Weights of a small transformer language model.
Size: 11 layers, width 832, 13 heads of 64.
Architecture: RMSNorm before each block, untied embeddings, normalized queries and keys, capped logits.
Each number is 500 + 25 x the weight over its row's rms, rounded and kept within 0 to 999. Layers, rows and columns count from 0. Numbers have three digits each. The size before them is the row's rms in percent of the matrix's.

# layer 2 MLP up, 2240x832, rms 0.022, rows 231-275, columns 104-207
103:482527480506499520505512449491501508490525521531443522497478503453498490515511514505491491514506501521479525513524533493525484521461538532556491462516515519444470506518465498498476486491507522503508511529421524561481512506460500450505508482481500536499496512581481506499527486476500493498551499495466490486465469
096:515491498547518513515507485507494482469450516508465473507541492510532471502508472498466460470468522555520521483499496515509478520524511507515481519480502462501519471517514507506532518489538462471512473532486524513523550484501476512498562522498486481512486496507503487488500526472467509447506568523523457481451527
095:495449459551525469472531496514504511518558489514488532509509509527460505538510492495495506562521501479502534512502500523472495483535499472479492464493503495556518465486536467538512501480436478543497477448517509534467509510475506493530521506471480535538550473529498518498479509523493469527510495513503527484527500
100:512501500475522467486527504503487498473483514482518492533500493486509525483507543479534478531521484526531518474486503489528544514497515449482520530500513520520530519508478512494498504516510481502489506505509438483507505512508460494512505503515512467505488493538511540556491511457480482536500477493478491452506462
098:483518482491454529502519500469520485493467493482529498542514496489523451491499509487482508500471482514482496467477502479513514479507490504482469492495494577458473538509479503484500559544545466481454498491476513509510515518486493502516543536492495490522454504538527535474509462518504509449487527543483488497500503
091:509496532514505461523507533511515510558495544516524459487482492512518455521501492503528507534522495506503476501484468518535501476540504485505478500492531497509540472476547490482467514533493487522488511501492533506470525510528473479474484480504458495480502474538518501464562495536484516515510553487510510518520483
103:508485540459467477478505492480490542492451523528485509489548539518493528527556519524497524548453521483465488461510499500512522491511550496475505496498527510448515491508481509464503504493485498479438513478510484503527552488456476508498540474522501531527472532519530533540531475523490483519483463477532460488483538
102:455494464492468497486489486511466486478456489456508471467506519510525538524531503464505492515476582491476523532503493536475516501502509500503477500509475488497482497520501467495489458447504501465532502494515491487558490548501497486503552525484500513528466490512542516509536502530538533480497530477498484504520515
102:530504499501482566460458550512472492487520504478499460458491498479524522473480502498508493463523509490464499483501495515495498483491486480531518476524508518498497479468518522474495532515495484501500492499486522504420478501482481502505491494502510510519482555494525538486436500527529517521496493502503494482508493
099:527502492514525511494489483479501470503513531476478514509503511497501476484492514512522516531518539506486502500508484465478508439508475513466504467509496513511536500482475537446522502493539496509463479490502445486498462494478506470493556473451492523550506491504493477466501502471481484518528485550503510488494474
102:498542503492460549485494501469427453468484511461506465487503504505507484489507537489500493500510514527464490527420505527436508473499474461541490501520477535431507513488472507508491512483488543567475458491520506543528480503531471535506512502495474485518512506498502477492509508517456483531526499490490534553424495
101:490516526501488527491540515487481526505489501477507510468509515512534504463511511489485488459490522464487512495488482520543468510474464531490469482492503493472479555485501505474470481511510501475517541486549474534543485512524509511522476525489528445540441454508511541487446512468516442493553518524492500509489496
100:499495513517493510472531523482528520497444491525463528473518480481521501468522477488489512507497509509530470435479511512537481455544513515494508525495500494468528482518523506508477554507526470526481474501558480510440485500507459519466485488523498474524497516475530515468503491496502478506527486524497463495500519
101:528457502493484525512482520508484523455514483458497557456510499459530460489490524501464454450492446501509487507500513537528492507537504459523521518498525519534516482488517484530514523505494491516472488491494532507544471495533502531443579542496493494475495545524451475480512505497489554532482548515476495525488504
105:482548530458527481499539523544508531510499509507492508535485496550518478535518488480532509508485479504490538507536491531499499510483489541504489511501532504557501511542493482469512449483468525494470508476482539487517471508513488435524517492486505502500486509523516541464512550486486548501480490487509527480492498
101:497518544524488495490465501492492527541524449505485492523534485491483507494523522464481515465478503509541457525518509496493478510463506496460484513481461458470477497506536454509495513495485523493522507491499516514499522531501515474493485470485523452523454488510527520497553524500500509482505485478521523488491520
103:510509485540484460446474495513505522472493559505488516486508518454491574508466472503518508489494475476547486464483528490483502534543522552545516453453514551484503455458539464496535486485495499500465505497487554472529530505493518471513538524510507501516518520491505511499507511455567524514502465497479502473460468
104:517528511447470515494515437516526460516491488500506495509502523439518463522486494544498512518479485485516493532471526551497509532481515481506481497481481488496507497498495494473477485551476494505493467488500468436503481489511493530512526477507507513492542534505516529508508501518465514533484532504481494479472480
104:526509503487515499491513528496497503534508480483482535503474493484514469527475523480500476524567464500484504490524508484469482517538460506484503510472493475567486545473492488548480554470518494523513506492496501468460478509483480486487480493528508501492498528493501492517492494507533521531493526455506477502536454
103:458482554471479488532484447440517530520444480529472496463453456533539518512517507484540517518538497511519514490512481507479487512492516516455501516548466518479532491494510529497517515482510486524486463496507493485488462505490529526497515498498498507507505479523504493522460516469490496508479499497517528521474480
097:496450490488465455540535492499469514503483473531465467517478501529450486514454525456505506509526515478503484461492480477474507497554459486493490561535517512533458501497507515531530473462507478497504507512520537499507473512441494464503538498514498513477485475515494492502495525498512522521517535471468534483470467
097:523509443509522491495485513506530520526482483519520503492511483522503470498488507473423510473467441508477540540481492517478536499531496512490502493501476512479549518455497498453498520497480491491473511460456507494492475472494480496519506517530514505481501486452516511500525515519515559512523486466516518486550479
097:510475535476491526502491557539514490538488495471550526495476527516487495501466482495529482432503486472523496496504517504505476487505501495505498523531493479522486497454512492514499510506518471514513486438486505458502539468502499487547510527483478507561525508500512497478477521526511467503516523481489521502469482
100:498511478533541544529485511519484512499520490529508523510505497509540509496508476492538513505524460516490479476497512508538500493494520523477488504507530498473487490460516488493532528516521500497456473449483483462500472514539475556497521507512522490488500527514495522498523480480506483488509512523503559496516519
098:505508477482506503505475501496445494481534475515449425466495480524484509522539469469516480535503546486527498506529496496475500513484488515469550500481505487449508455538545516507532569487486530470517481493520515510499500470442498510482461520540522517525514530559496539484538503521494481480478483489506504460495535
091:491509507506470516494497490421494478491468500530492482479495455513530505532505545439488504501542511528495529506507503533509552504454507524505499515498469526469506459492480503502501541491511512529462503470501550493479514529499485488470504543512491545549579503512518464497455529496505482512519507528520442518519524
097:498468454489480545499495539490481488518533501494479493470507511495466511493550503497508447457448548532479504500547486478486483520461472467515497542505531557486505522533486477503510498471477513545489505519507491471483507525508478535488490523519494514549510504515486441481534504485507529495499511494498469523508496
100:525481493542495522496515509539495462500438497501502511474498512446511520472509506518526515521480547483511519452505476511534541480469497486541507452511477520482516519495485473505537515457488524532504524504504477444521538472487468508526474505474500518480473519492468494540488520487542468515490486536468450510471549
108:544455493496476512509472544499459512515477477491511491503488522512462526462511484491492496528524495529503491507459524512520536508467525459491470470471501526508540502526488473465532512527497507513492477492475514496481470546489504503465465482498506520485520498504526519458483479518479523513511499514452478510528522
099:488454473472515539498496505537480522502530532508478542489483525532464480528492505507473525502524448495494507469498435463464555509499493523494486479500481524512478518487503493499490475522479510517517570492507462464519536481503481502505505478504513487474509477527507541520473485454510458514486498524515518532520495
106:520490471493516528505512481501473451530525484493511469477543514470470486509519531516510488451489484510500505473552526493473505463485505494517467489540485560490493490514489508499500549489510499502485491475531519486524494453517499456493484468479505501459534533485581480524523512530480489498535534449492492497528511
101:490503542525484518479504504499486495476512522526500521549506479469481565489468513540495528486480495527516469506501496542500550497519521550504482493508506492487495527481497509468502487518515534559493528517499492502483510535497522510546465493515470533481515519545484482472507470523508492480538473483562514535465531
097:482494495484448511490497493501423515524475527516501449527493491513471483509496491539483492512527502505462491506468492492495520484510499432499498515497478530489504472482544465487490507486523537497470501536518533465459480466505451505496489507429499493484464520523498518520523516525494523522502487471480537498477492
101:502474521501514487477444484529485436452530480517497468493509514459476484511534522493475510492469500504498450520521490478500500550470498485536462503431517533517522491511534495482480471522435500501557495465518430515525509467476483524502512493533460524552483500511553533555544502504454480504487482500519533459545516
106:501470514506525517522524519500502525450463497478551512511469518501497517487468512495469504542481512531531505504488510524479513488513491459548491495510499516513481513500496466507505514522519485484543474470483509549516477498534483521481517513501535518516469485496504499511506464517558513488526512527492518505489499
100:493498499503502559514513559503484513477504476499481518512478478469527475527493474509500481494504442488507487538443515497517515500500495482503482504497459499521471480541506526517503472514478539562483539457514503535473524506464493534510510520489516520517536512507519492523489502550519506479482510515492460427509559
091:521506545456479537504500561488511492517530548482536480524524484484507512478503455535538489464477483499507464517536504551453489523502474486531501507482464508496499504500502522519502529483486551512500500569490487491498489507533457494474490512539510500460469483510504427478505476521497457485500507478535498478514512
101:489489476550475501501503496509481502521529564538500514477493537471511533486514490519501486490441527499469514472502463479470518516520467491510533473525518534548536500520495478479501507468513552506512495486510504509460469533518537483516483510492504509519501527469496511516522506502503498466490488511504496503515520
101:529506521474515560495451499479480465466450491445501512463528495496502519508525527501513497438495495497536497553477513519492490514514550524524520515507485511508526484505538491530507505483528521558554521491514507508516491461513496544490537508536510492476459527530534521502570499473475494492497497496497486450498532
097:506542548521521494514481482513497448502475533487514480510522514496479531484529518494496501479547513489519500491482544508510449513510487484551493516547512523505478512532532493518516543498514519495487476495498514498540532478520500471506485520469508518447483514480535498476476494495481494475523506508511506492486499
096:501527515475470448484509514492465485515498501482531522489480492485544453456504508480448510550521501466466514512471513508486520486492503486483518537491533528492485500473549521477502507546477461501505504469502494491454543502516522462527515517467479486497434490528537494467532438517513519512534459481532483484495507
100:557520480480441473479482494463503470462516487501510473515472509479497502502475538476495474543487536481548515523564435507518460467486448489537471472552463492487480535450454542502547463491474502508517542511526480470522521509486533514492506515531530509474486467496522501515540435494488467511497476465508492476480477
103:472452546482462521544475539551467491502472450504504479491526505525474487464494499464483465515466506500490518517471471461518470474507505536498474491479513483502463479498495516493542476483503523494513540525470456530501479479531548492542485511522508500482479513488459525482560508497437490535487520500555491467527483
100:533483502462444537545502527491481468479480518500515491463503529469510479497487542478472466508503493545524504504487527529488518532518520460495478483505486455491501524464523507493551522536499514488549474516520517452486442527539503512516525466503504468507463506494534524511493516511443494508520513465517527472483572
100:504506505545510491495494511495495526496528515540483446560469517475533482483508517507490491482473499565485514472514494537482510466545512492466521524506465509549519508488470517483519475463511497490472480469517526540497500525496514505525530521535532522479516515517461556504483502523505491514450489509495525481479549
# layer 2 MLP down (transposed), 2240x832, rms 0.0211, rows 231-275, columns 104-207
102:526529489548511502513491486516550476483505496471473491482518533490476509483504501511484474483487485501501535498504544471506509479516493511511478490469498533505484547520511474490522487477501512507514511528515486494491498507484506478476553529507477439498513522506518516473490502524505496508502532461467509521493531
102:520506523511488493510521504496480488479492517501462482523518537452494477515497493487438468481563491506557495498449457501498491525485510497485533520485519493504511485487491515512489528461528484526538502516525525495508446484529481473485530500500512498472483476496513487498519498456468468493512480499529487495442487
098:523532527506505508497546469527516498536494514535523485480497526523517468468451530488509504531475509502464495519451508486535499498488562544501500491468489505492469515478532499504544467530536538515499506476523509479536511499500503522507499471458420445513477497510504513529524487520476550472499499501455496528531492
103:508505512510481494484501513484529461499509517519511486525496470440473481501475529525549435532495527475545507497500521491473515462468466503475529491519459487514509472523501460503501492518543500473488503450475450486497521492489537496510470464543511473515491518516512485505507503464466491519474486534496468473485461
099:506486499515498513510487533455467499492525537497504471536532455490514485467483511477467525485518509487509511510504503475525513467508507547460497535524480528464465514539503488462453505495511548492498493486467485481497553491500491489469525498494497488521482510500554500462514472473483495496494474531506531542499515
094:482514475483502467479525512542513540515501500467535510495482505515460500522518499504497499477545490497458459478511461487482498472527499476511477514479539467567515505481514498512490476504523486508524511528489511487508511513545513517493525518532463506510487519518552548466527538536516508489508469486507518533512528
102:498481472504500471462490508494441490498496541494499482478502518505495532497518538514484488515513494543529510499494536486537494506524499517516507519516513490553536486471503506453512546504507517508437486494487519501472528464471436533511543470527499491496485518518549502483519530523513459521497500511472497489480476
103:477505517505476495447513459511487499496515453532522537473506519506482507471506454520504471516489496484528554490506509507503503520458496494513515508504525470518516486498525522488474532491508483499493490524481497519535486493479534475501491430478505497550493522508531533524457482487516488488488534502478530499505483
104:519487496486505479468504495477493548475529475478541504544457517487468496501517478531477528500481489533517519492526510504494497492505508519498502508490527480535501506502485497515500526475481517537500527523521518465492502459473534468546525507524470495489477515477452488508529506513501534496494488536469470478460487
098:487490484464517506521498499480528543507485469493508466516525483506480508499515501478495489479469501457530489423487491497495514504526485511482435510487523481491505418496517517494492484524444520529466508498501502507498519488500522488492489528521622517515484460475507518495481502503477511517480498495464480515530501
103:501531495501485508505535552540502506541528498493499509489550544458493502518503481502532511503540519504516507523550474500527503443535516537471457475541514511473497512487503522491516496502488517506446524487460518475532493544473473501539500466498495488479534518489499498561506459477526481483482468474481459517472493
102:480512529496471490507490528483435491530525474511489507494526478500520514497507514455454481472458506453525496515477495526541461476491494484505468490512497519513495454479486468476500514492538523485507507487489508511517491501535530489557467474417513484524456454477512518480451501482492477485494530515472467494484474
101:509496496509524497516514479498511516476501507494503478486451508486526510545508487511520461498485516525504457522492511497495489473506520481533501515505485507489516483541507483461502535520525443504484507520457516481486522481478476477533536489502540481551522520478517497518456537515488511493509500534518526555481537
100:499523536528519502429504484506502490491451513513463504514498506525517524513495503505524490471510530505510555498521521501496511455476498531470504516490553506560522498499509513494505488476448516521496503503506459502508493479527481505496507491510487497517546524494496513506488517562468521499529509480515497449484478
105:501487537484513479487510489531549572521500496506510495505465495539512491524524447513537537534499499518479566493532496537492494494502494510486525515499503498521500448542529472496524507500497541521467505496499510499506489554494461475508517522510501478504516505519485490462521508498501520498501495484505515492485475
102:472469538508475512503487511492517519503520504465529454504532519528496526524520496473515493502517518484478493479465473555504486478544523455518498474522486495544535497502475504457555525474487530564553465514483488498483505493450473532532529456512492486531534476520532495514527490481541492517541509563454526513493477
104:500471476542464478484476507506472529488529515536529523461517484477459545470482499492529512490488493472540499478522474509484527527551485552481562461475508518500550484444525478486512469522531505520477445484474517522505492474486487474511527531515522487527510497491485495501496507447508506547463508475511451548453477
105:475508481485478484524513450502478506459460492501505514510478537494520499478512500478496518528480523473528513477515508494480509525506486502537474551478450493495489516514495501488523505523494496520504489519518452508510504533495475536498474528513518460460506481506495506482533505504528480520536498543513493488471469
102:525532518498480516498502476479543485499494489485476529539500474487513519481513504526505517494512510473486536500501451483488526477490482462527505493525507487514513486488459446511495488523494514538493505491512505519516488462469484489513511498471458493521516491492482482514531488511521499495520504494525476442501495
107:496518516503499493521494498484523495515473538491485462485494493506514482485486494488464486522492522508518523525497514505473510512495468529456481568500509488486505512489508479494489510520448451473500463513497503487502513512550498533535502532516523491464520515452466507532518474504499495499518483483501466455514530
099:530491463535497475471515529524508551474527459496494492480505503550461510521500522486498483530524506526492449477510464423493525493526485504472493516541550494498432506523515530469520518480511487512526470475516536499501499514437489505506534489528533514506494458535485473471470495496488469521486509445521530497465494
099:505501499523519511467518542516480517475478481523478486508489457530495451475513519525457475525499499500518528528483530521473502519526508516461505519489496538506527525517497500451507495534499472475495496523503506495520464535508483500496496501508488517499517461501530504526508488491551501479526488522544531466514494
098:529520532491483512493457542523494511507497468449530529504496518506482502490482479487555479455484492468511497516505550534467471505497514513521536501526510477498458519500522489502498516501496491492484509459509480470523498498479502490507497527464511490508528472484492467488453508486518516514515516486520485489505511
103:494494488492500530536468474478497489515496528516505460515479472499545509505490469469535490526518486521478511517472481496515466476490519488505554537539524491463475515510483481478520503496472542496505504503504548495516478531495459536505512527484492521482533494500445507524546522447504489492514481485536517487494514
099:508504498491475507461488490488506494499550506482484503474525481533488504523524503525482517536484515492487491478568505502505512515499501507494506509513456477426511514475487498507470535571511535531519472524509477455474500476491544510479497522529543518540473485515445528502498535501542491464504466501533499475497504
092:514487476495504505502495477450481469543490505516475516489469452507498510507488515492483510515528519536510498527466532501502495527515477515524501478518460554500484498523463489483474475500477490516529490499519521500514509511495474514466513486513511493534502510473485500498471501515489460490504479521492450514532501
100:474482488542512522504500489523516492532477494538499477462521512475507509482541528483490508497472536484512507518533484472530507546484485494507533461476499565478507470494501491478495485474494484510460554518493509518497521475508512481487538539508479491482518529472509494453478491486530559520492509496498498530521464
102:533459482494521492472499515504502464524458467525535527492503505505506519448526543508548511496460511504538518469555551509495504487484467489523522534485501492473489523477560482489507511479479444513547500487524475491459519512473518475530493522504532551531554471480502514491463527535494492498468472501500484488518505
103:518488509507508525473515490546499517514530460490503512547494516516485531504513503477492531534521486501544477493487488532565483496470521521518491491491516507488522479531506508504487545546512498478477524507526504513531469520484471511492502503486558523497502504484503501482518521491519490479478496501453544502538526
100:562508495475495507525557522536499453467484480531533482461503467515490505494516493456505502450548504492533510529483488474495488519484498512492540496513500501515513544534507472493490504512530464480456480491464486533513515483509509542470526511529523476487504548510480511479481528526486530493522488503476517487497505
100:542502483484498539504502519513507517517518523478493464501514473500516494529516485480531497493471495472514541502555527503500526477472513505533465488551489536493482485511501473466533495505470515538489497514543535517538498509508511480527526497518485524469541497487472491484483500514473479532516496515477517496500550
100:526466457487492506481478523499540502539516463474532474488462485482531493538538518500531504480535485472534545490465483483514541490499493517547490548488506528517501479484530448506504498499477501497508491470500510487489524532480479470526465512508492517553440504486562541515499490485482511514511499501472499523504570
100:494529528502471509505486501533486518515511518541500483517523461502412488519475461509484472503494452501488506507484489487486522522506490480465485480503465512481514509517551451465512518487490524504475532515463509503476474469502508468475450508475566497455527513508461528478484486452510501520444490502520514523500453
104:512479503507486517501465491515449483493509494520477519484522515476514505489529544515483513491472472488497463518508487520516471505494500479500490504497485486510461454500526486529474512503480501511451517464495520504548508521522490516474501472482508531485481499490496505556504475453497507467508486527505499495487493
100:518516518498514501488498465503498517508479460467529502544491523486508521530491511505504472529511502519519472488463504543451534523504494491507473494491501506552489525475505488515529494465499506488472507480458493515501466487513483521539492483482551521515516474502556477488482532473503466510499508521480505489509475
090:495510529509474512528504537506507508500474487497520492533489483495530478499518491480486467499542528455501481514479491504550486523506497514503515490492475544504554516544517508462495500513507480517494549468515496483462532500480475512492498518474509509525501481502493490486508450502541512456508508537485475503496495
094:502467521465525505499492487502512484517511511468500467480512490488526497504509531524484456527483531509492544509524498518488507499534545502522451496517487514500536506485525505469505529458502456535491451499482498494522529511511511496518512511498533513517478479481481525460509477495525495448495482478508476500510506
102:472523480527510492490486486419499552499511503527522477483460507479505531493432528476489522512491509486466515491525462550510552519500456479501448499500499507497505541494522517518502536450570536488517475498506487485456534507523489475472507486502424529519552512513481513501524478480476503489481470536489488497524505
099:469449522505512500492489531522499498458506486441463511504511539494477480499493525497526513499510507480508488529451491469527477474561466503473468517489502467510461487489496459537510484475507500499556479492498490476550497535507473488499558506522524507506519474490472502509499485461502435495499525490494484530475527
100:473527500487489481481474572477543483508519490539465511523503472513473491464462502474462499478557525518520535504497540509504481517474488510502483535500449516515466532519504507489486531492509511479544470472498486492515486519532476494483520483464519495516498492494475518514463479511548503481461487535500493474486507
098:471524507525521489561471489492487510499507491521509508501480493478504569478452528502534493523489513479486480535504521519498480481508452472547431515521508472478525467508533487491517526464470543488514514495512522551506474502494486490495467488463530497518496495471474488476550502514499536516493518511515487532487496
103:497511530483529544486501488487489504487506500505522476490505530469535525489500508498453511519487474448530516518477498540520507518497498497492492469478527508515498457600479531482481513442520510451481470499481466571519487479483524482524489507483450460495539430542476479472560472495492495516490494529499532489496514
102:515471511457508531506515505521484537499495482508506496488489521547515516471504520444507464505458493499534524529462501508503534498522533483479457511494529473488506530484474476481480523472560511486496494502495476484520510488474489495490479481500510486514501451516512546440546542479434503493481512520511495540478488
098:519520491487481495494473512522467509463496543556516480496485511485534447537481518490517492488506497468498497510509471512520526479495473528506484501511512455517509487513536479477540493487497501431517485500497512475466460579542517535547529491486480510479530474503497481516471426493472483502497522454490475502488490
092:467496515520530496455525517512504521484554516467467522544506498505483508475464490492459525532507527554480493524533519477459466491527463519501522516512530486519466488481513525462535505487547510480527479527442542510519591553494495500555513497491499527498442546500464543474444541498492470492479480502489551455534464
# layer 2 MLP gate, 2240x832, rms 0.0226, rows 232-275, columns 104-207
097:498528486532539531514505508499461445539523482446478506512485484483517502495484528462530532530490471487531510490497490482518504488481531506485501490503469468530496498501478514499512513497461515529542476492531493469494446500495525468465495512505475466489502483523480539451493480493488471518546500472537495424483533
096:513471516495512509499502527492448453504466505468459465496497516457502516448534494499495537453516486529497476510488522507498549505509457459517487519510507571514498516519484518472464543508517528465493476516508486530452453475518505476536525576526515470512503527494471553475449529492526450516507510500469535521482482
100:488486468500522496513475498535489480485554532472487494508522499481504514480533521533547525522505538493533503482475456457536486501532509504460526461521494514485486477481483477477521494510509553488465473489494482486444513493430477515521497489516529481492511487505452517491504527491510503519509500491461484483523459
096:499536467519510482481486531477503516454489502504513494531508522495523513494482499469467472491495482478474495488528491514548515471522496512482508453483491500477461487516499525505506506510515541523490506531512502522561530512501471525488494528512478543524497561555582459477504498532507459499475508516518511479479492
089:484527448533478523463499451470468523501495505510477520493506490470450527426454522467481500443485540493507511511535520529506469573525503504514501507529471521483481525513484519468539492455503507509452455468533522482548507519505500506544493524475498519513487493517504477525512510505500521462492474478504501486496480
104:493500525492470494480504517577527491524514455477549476487452514512464480451456518528515434487498506499536516538473488480466482506435494434493476483501515457515489464483441484464480484541497509492482477536488477542460464540490524490479519543463528484475486540518478524479469505502497468520537459511485503453451493
101:510499504487551516509498512521528495482505505475518485502489521507518507518510509460486514499497488484525522464490515476501466509494475485543499455473494525509470489474418510500522479486512519546517526487517483465519529484525495514510477460499510487442489507495540518516483473514502528512436514509530510535543490
098:504482518463513490543481478511527506484504506500489512508520529521463544476519508495497509511490488541525526511493487501514503481480492512448527477479514520502548468496508510510499459498521502499524507478534513543481464484523522526492543490501500520461514523519479488451532490533520531468507504538463476517536542
101:505499518521540498457453462512484539491535508504470502495532509501473493502471526519513522484488514527529510526499492481529477514481506502481513505468495451456531495517503517503429544482559487485463509491517498466525495490495459495510503484485466492527500521576524487466534533490538495489514497495495528498480496
101:507504524507522491483474511519529513520496534530503493538501513471500478489478533535470468520457534560495427483501507473482532494465488511486508513491512480515513488516502451459524483518529494490531548497533493503531506463491514491487506472475493512514468510519450470513473524552533483508509505548534565505486475
100:489460468516491507491528474519508454503514497519509461485479503507494490548558536510484551499482509495529484524511480455523527506493498508472522495501517500537534523501505508485508507485496518525538508524540504539499476502421500473523514499489461506507524481496499524495540497507460534486499491517508465482508444
097:484517505532541479520462453511532486475515505451497488537481505514508506527504509487509481476521520472511509526498505483522495504529487482460506513465449533487524501560529510491507512517462525527552473550525520508470480449516499485465467515525501482507451556509511481517488532509486475449484483518469483479510548
098:519499509564516489495493512492496501529512524515496475506520498524474522498494492543492482468530518452501461480541509481511480518524493472500518481529511523488483468485484517487510499476465448538523463470522524481488556473504485498492495469496484502526536541478536465520462506518503517489473509526481483513506494
105:478496483496469524504535472466524476484492511497473506500485497445520546462482503506466512543470524489517477527492508500502463485477472477497527497484494472511504533491493500475502486506497506491508538541523505504490473498471534508507506489526493521533506514524505521502533499492490527493510517519499528449477474
099:487483511527524502486478492487499456498519509483520473474491478515471519545461534527488481454517555476499541529488551492497508515535479491497523492509475535479473493501521459510542466485454515533495449525478514485506508575509499509436492468473510497442522489491488518497482535519489524474539481435460509535497521
100:509508503477513489521511448511562490529514510525454521420484487477510507482475520466530498470475481498515460512508528487455494487476510558517497514507521443475415486529511497512456475482483491486527515523523490516499492443504512525503481499549492524478515503484515471456527566501473494489506546503492495500506485
103:496515530460549525569476489522482473450491463485472517475519505532520502466463481470477492500497533514524498545480497484483452494531527480515473516487494495536483494571483482491507483473489526479482539490490485525521502468530512516490431491500494501471457495462507522470505527515475515506520494534528504528486493
102:470542511513495469506476538493483500482513502492509487504538512519484520514472495479487480491516477489492525496475480496473489496502492488493480524495491514490474507478503488533498513485509502440533505474512578486500503512484519528485531498540503493448480549499525509490418511552538487527502512488476531529502538
110:511515486473525456519504497489499512484532462518493531499459496485506484456492487467520498508544528511496467462447514511480499485483493461484460514540487513537490532518514504544513489429521549525533518516454527520471461493437491491477484445505475488553477500508542489457467542516497475502489495496502521536494477
096:507483479468482533495500492509535478506461485468518482498509487477501531467455552467512489515510520521481475497505491470514519488473477505531537501524496550526516510519501487548525492500497520545500498496545537478512478514487476524517484478544501415551519511480469487457489496531498477483502485463507516467516476
096:499477508487517475498467449504537532499469497518496467515479497508512485494509502496510498483489457495483503534539517532474440507481490506501493518509497506533525508556537547470517483491532529469519499476458488493489425483495491468468558507479478477485498499534530520499472488528483512515480477515544506480476482
098:533475502511506496491512463528463442483506495499460447478550510525457500497498533505466479496487509535464513507500466509489507521487542470442496484507524519469481516480507558498504517510481494532510556538520473537487480507525506510462501486521483472504489552500495496511516494483507476526474512527474532468510533
101:500473518462524490471490474500569440515504522459491485467495532489475451500536506486529540482507488488496482534524484532515493489428519500501430522537490491508510479466549468509480489539499514538517502516534481505467508488482539515494488521504499507508451567499515482464477485527455502525510520512476496482501523
096:527475520509547553463503520485470492511500519474485515492540507569503486523522508497478518484508492523503509460499511527537471490541510471537494516491491490445436517530493529514521500456477544480489520489464548563524484484505461534485522542539486500500488463537473497463502503487538489499532532498482515529479535
094:489493498505498538473531465495515447473479506499484522489531532490523532464511497447477471505474513478530524516519488520495505528502503482473510547526538531510481510518525525532491519480501487509494527511468526510526482504449506501510488574550491551465533514481521485535503509451491488499475480505512484511509481
100:511476442478490475494482502502507507466511493490486498531505484477546500438482509505528504514490517485489481471526511544532481451524484467533519497438533511479490529496509505450538461511522505522487524496495476508515496506489531485513526512536518525460541490448577497537453511487486491541486534521502496530480530
101:482494522507463473519557477509462517460528519481486475471522492478533506510523524478520494545445540541494487547459500530489508508513478473480494459528493526486479528511488543470556480487501509508511493481516486524510479482500482536542482474529515490523462505515547519510521488475509438531458498544532455469475497
112:524479480455503506532498519507514482482527485460483497518485536508496487475489485523491499540493501517535479479520502489509567525475517459468469505489538543501497512533526540468541516512507512466481480507464517525490505493480511480458482530547484505501483520490505495489465505489518535469500495476524493524487511
100:468517537485477541516501417499486514502525551486472487527510533485468519502467491501534520542498475493461481490539493555461496507509501495520460558506516498515485462502507512507528474515502478533495518530472494482507467478502483476583506493519513484457509518512457477490540490510524501478492568482524562490483457
110:491505500502489578548495495527509502486505505499472484484512549454499478500501510506517538477457528535484483490527500497465512478510493528506475462470471539484491500525487527479479530479513506490569534487514518536494475497490498472517497465459504499513499527504524502518486472557512477497527521431525497497479517
101:546476524449543518512459499485466543490509525511526521478522488540492514504484489487472493486508485460517531507512555549475491480519494484509483477534526474458484448487513479516483474520502509509502525513497453492495528480568507547542477498546463520464525497536483483474504512478486487511507517487526513517473464
094:506522469512515467523504512491524491505494489505539468495487519486486516479519483491515497501503472475523488522531519468516443481479516488510532546490473487494465478511512526545481513521488520451477476571490544495493530522483497488485484493526463513489527498503499528473481521543465521490531519450508506466479455
102:518512527497489462512506493517503496509536516472466522524510491531508513486523476499468491533500469504519532509498514493507520445446490512477484513481460482460468509448516495533532527506499516495501511508510535479482513540493473468526528514447484537441458515520507506497519499475531521546516529474477499455485493
108:522499522504492507503501499523523497495508460459486484519502513477485521497473470501490465480468520556516474477516425489493519485488460498520518544490494505512465503538484482471481491475513532461488505515497507532483497458482506532476515502519505508501494500485545466489521506518496481531502525490502549521531540
095:529486487471491514477515520530511499493534482465460499510493510459503502514516486527473471496497486496561473517511499483514516513522497513523457485488502502506460518529500522512549499508522531505522504499510535501442532516493470515530520504509501501542504515525539493498496479511526524471501521485544467471529497
091:457479539510498511534475482501536508505531498463509472478511500458469466499511480551481517455506535521490503465520488514512513517487513503504484456507525507492516514499493503487508472496479487564505508536458499509503501524515475463470495546495484518528521465505477484537506561507525516491471491504516495532509474
101:470472490574508475492527450504509512454546509494479489525473531504494520444492470523465465506471524489489522498517509443482505487498504483539464529519475515493487547482494512496478522437473486506519509433483470498467523553517503495521464500470491535529505534502482528496497480505511528490518485500508489498503513
105:497501509492489519485507494513470515460494477479472536466507577494471492488492483493507479496517577472546483502488490499521448488529483542497460487443547540495478467512520458520524524478523457482540492457550486461539526485485498504535505497512457497503516494555508487496536480487497487486493521496526537499473515
098:482453493504483522480537485556511471531493485519504483475471526498464493530542489540487525466493496478537489481545510494479505489494476514528504488504500491509567493507493479456554521517526520533492493540481483512499507512491450494483449544491495551524511544516494493458463489513463438504522445523483502534545514
095:520492483518498509496505462461539514497493492501482531480517505522513485492462502478502463456510474496497534490492491503476532518505497506484525515519558522498503506497493525452482489488508518476517494492477505503489508492491489508538565487435493475528528513516472425469540520503502488513481507507505542492498481
100:552490500449513549557480498477471513499531487515497507497517535500535533471510469553506477451507471528456520544462489520449489492536491513485539502519531551500509503545570500477472515482514473513431553517494488525504585520464532530531486473503462461485463525491508502502533524527522486463467512526512501519516488
101:526536485499509504463499499494487515500504469488503513478483514513532489565504478520515495450508521508536469550496490500495490524510539472503515508498508478506491502514512505499495526489549514496505508519506471504513506465492513479482475475470499501470502501502514521473477513520494530476515463443508517527533494
100:566519515486498522505482463505507473470502482490464498488526499505484484501449514507533565468486496494543515503507463535457509507474527493465483475498492497469504486472523567491476505517540521509496444515470514474474464490504484490473478489559525501505493491538538505488491530487492501464503509493530501541532502
094:488487497518534453510485472500520518490498530505464506522485484502545518466480495458534524502505479495477536502549508528438485496526504513476504517545486483513523549514503541504501440447551497496516498524477554468494539523491492501542523500519502502479512466514486530495489496510512539485484483509469531496494476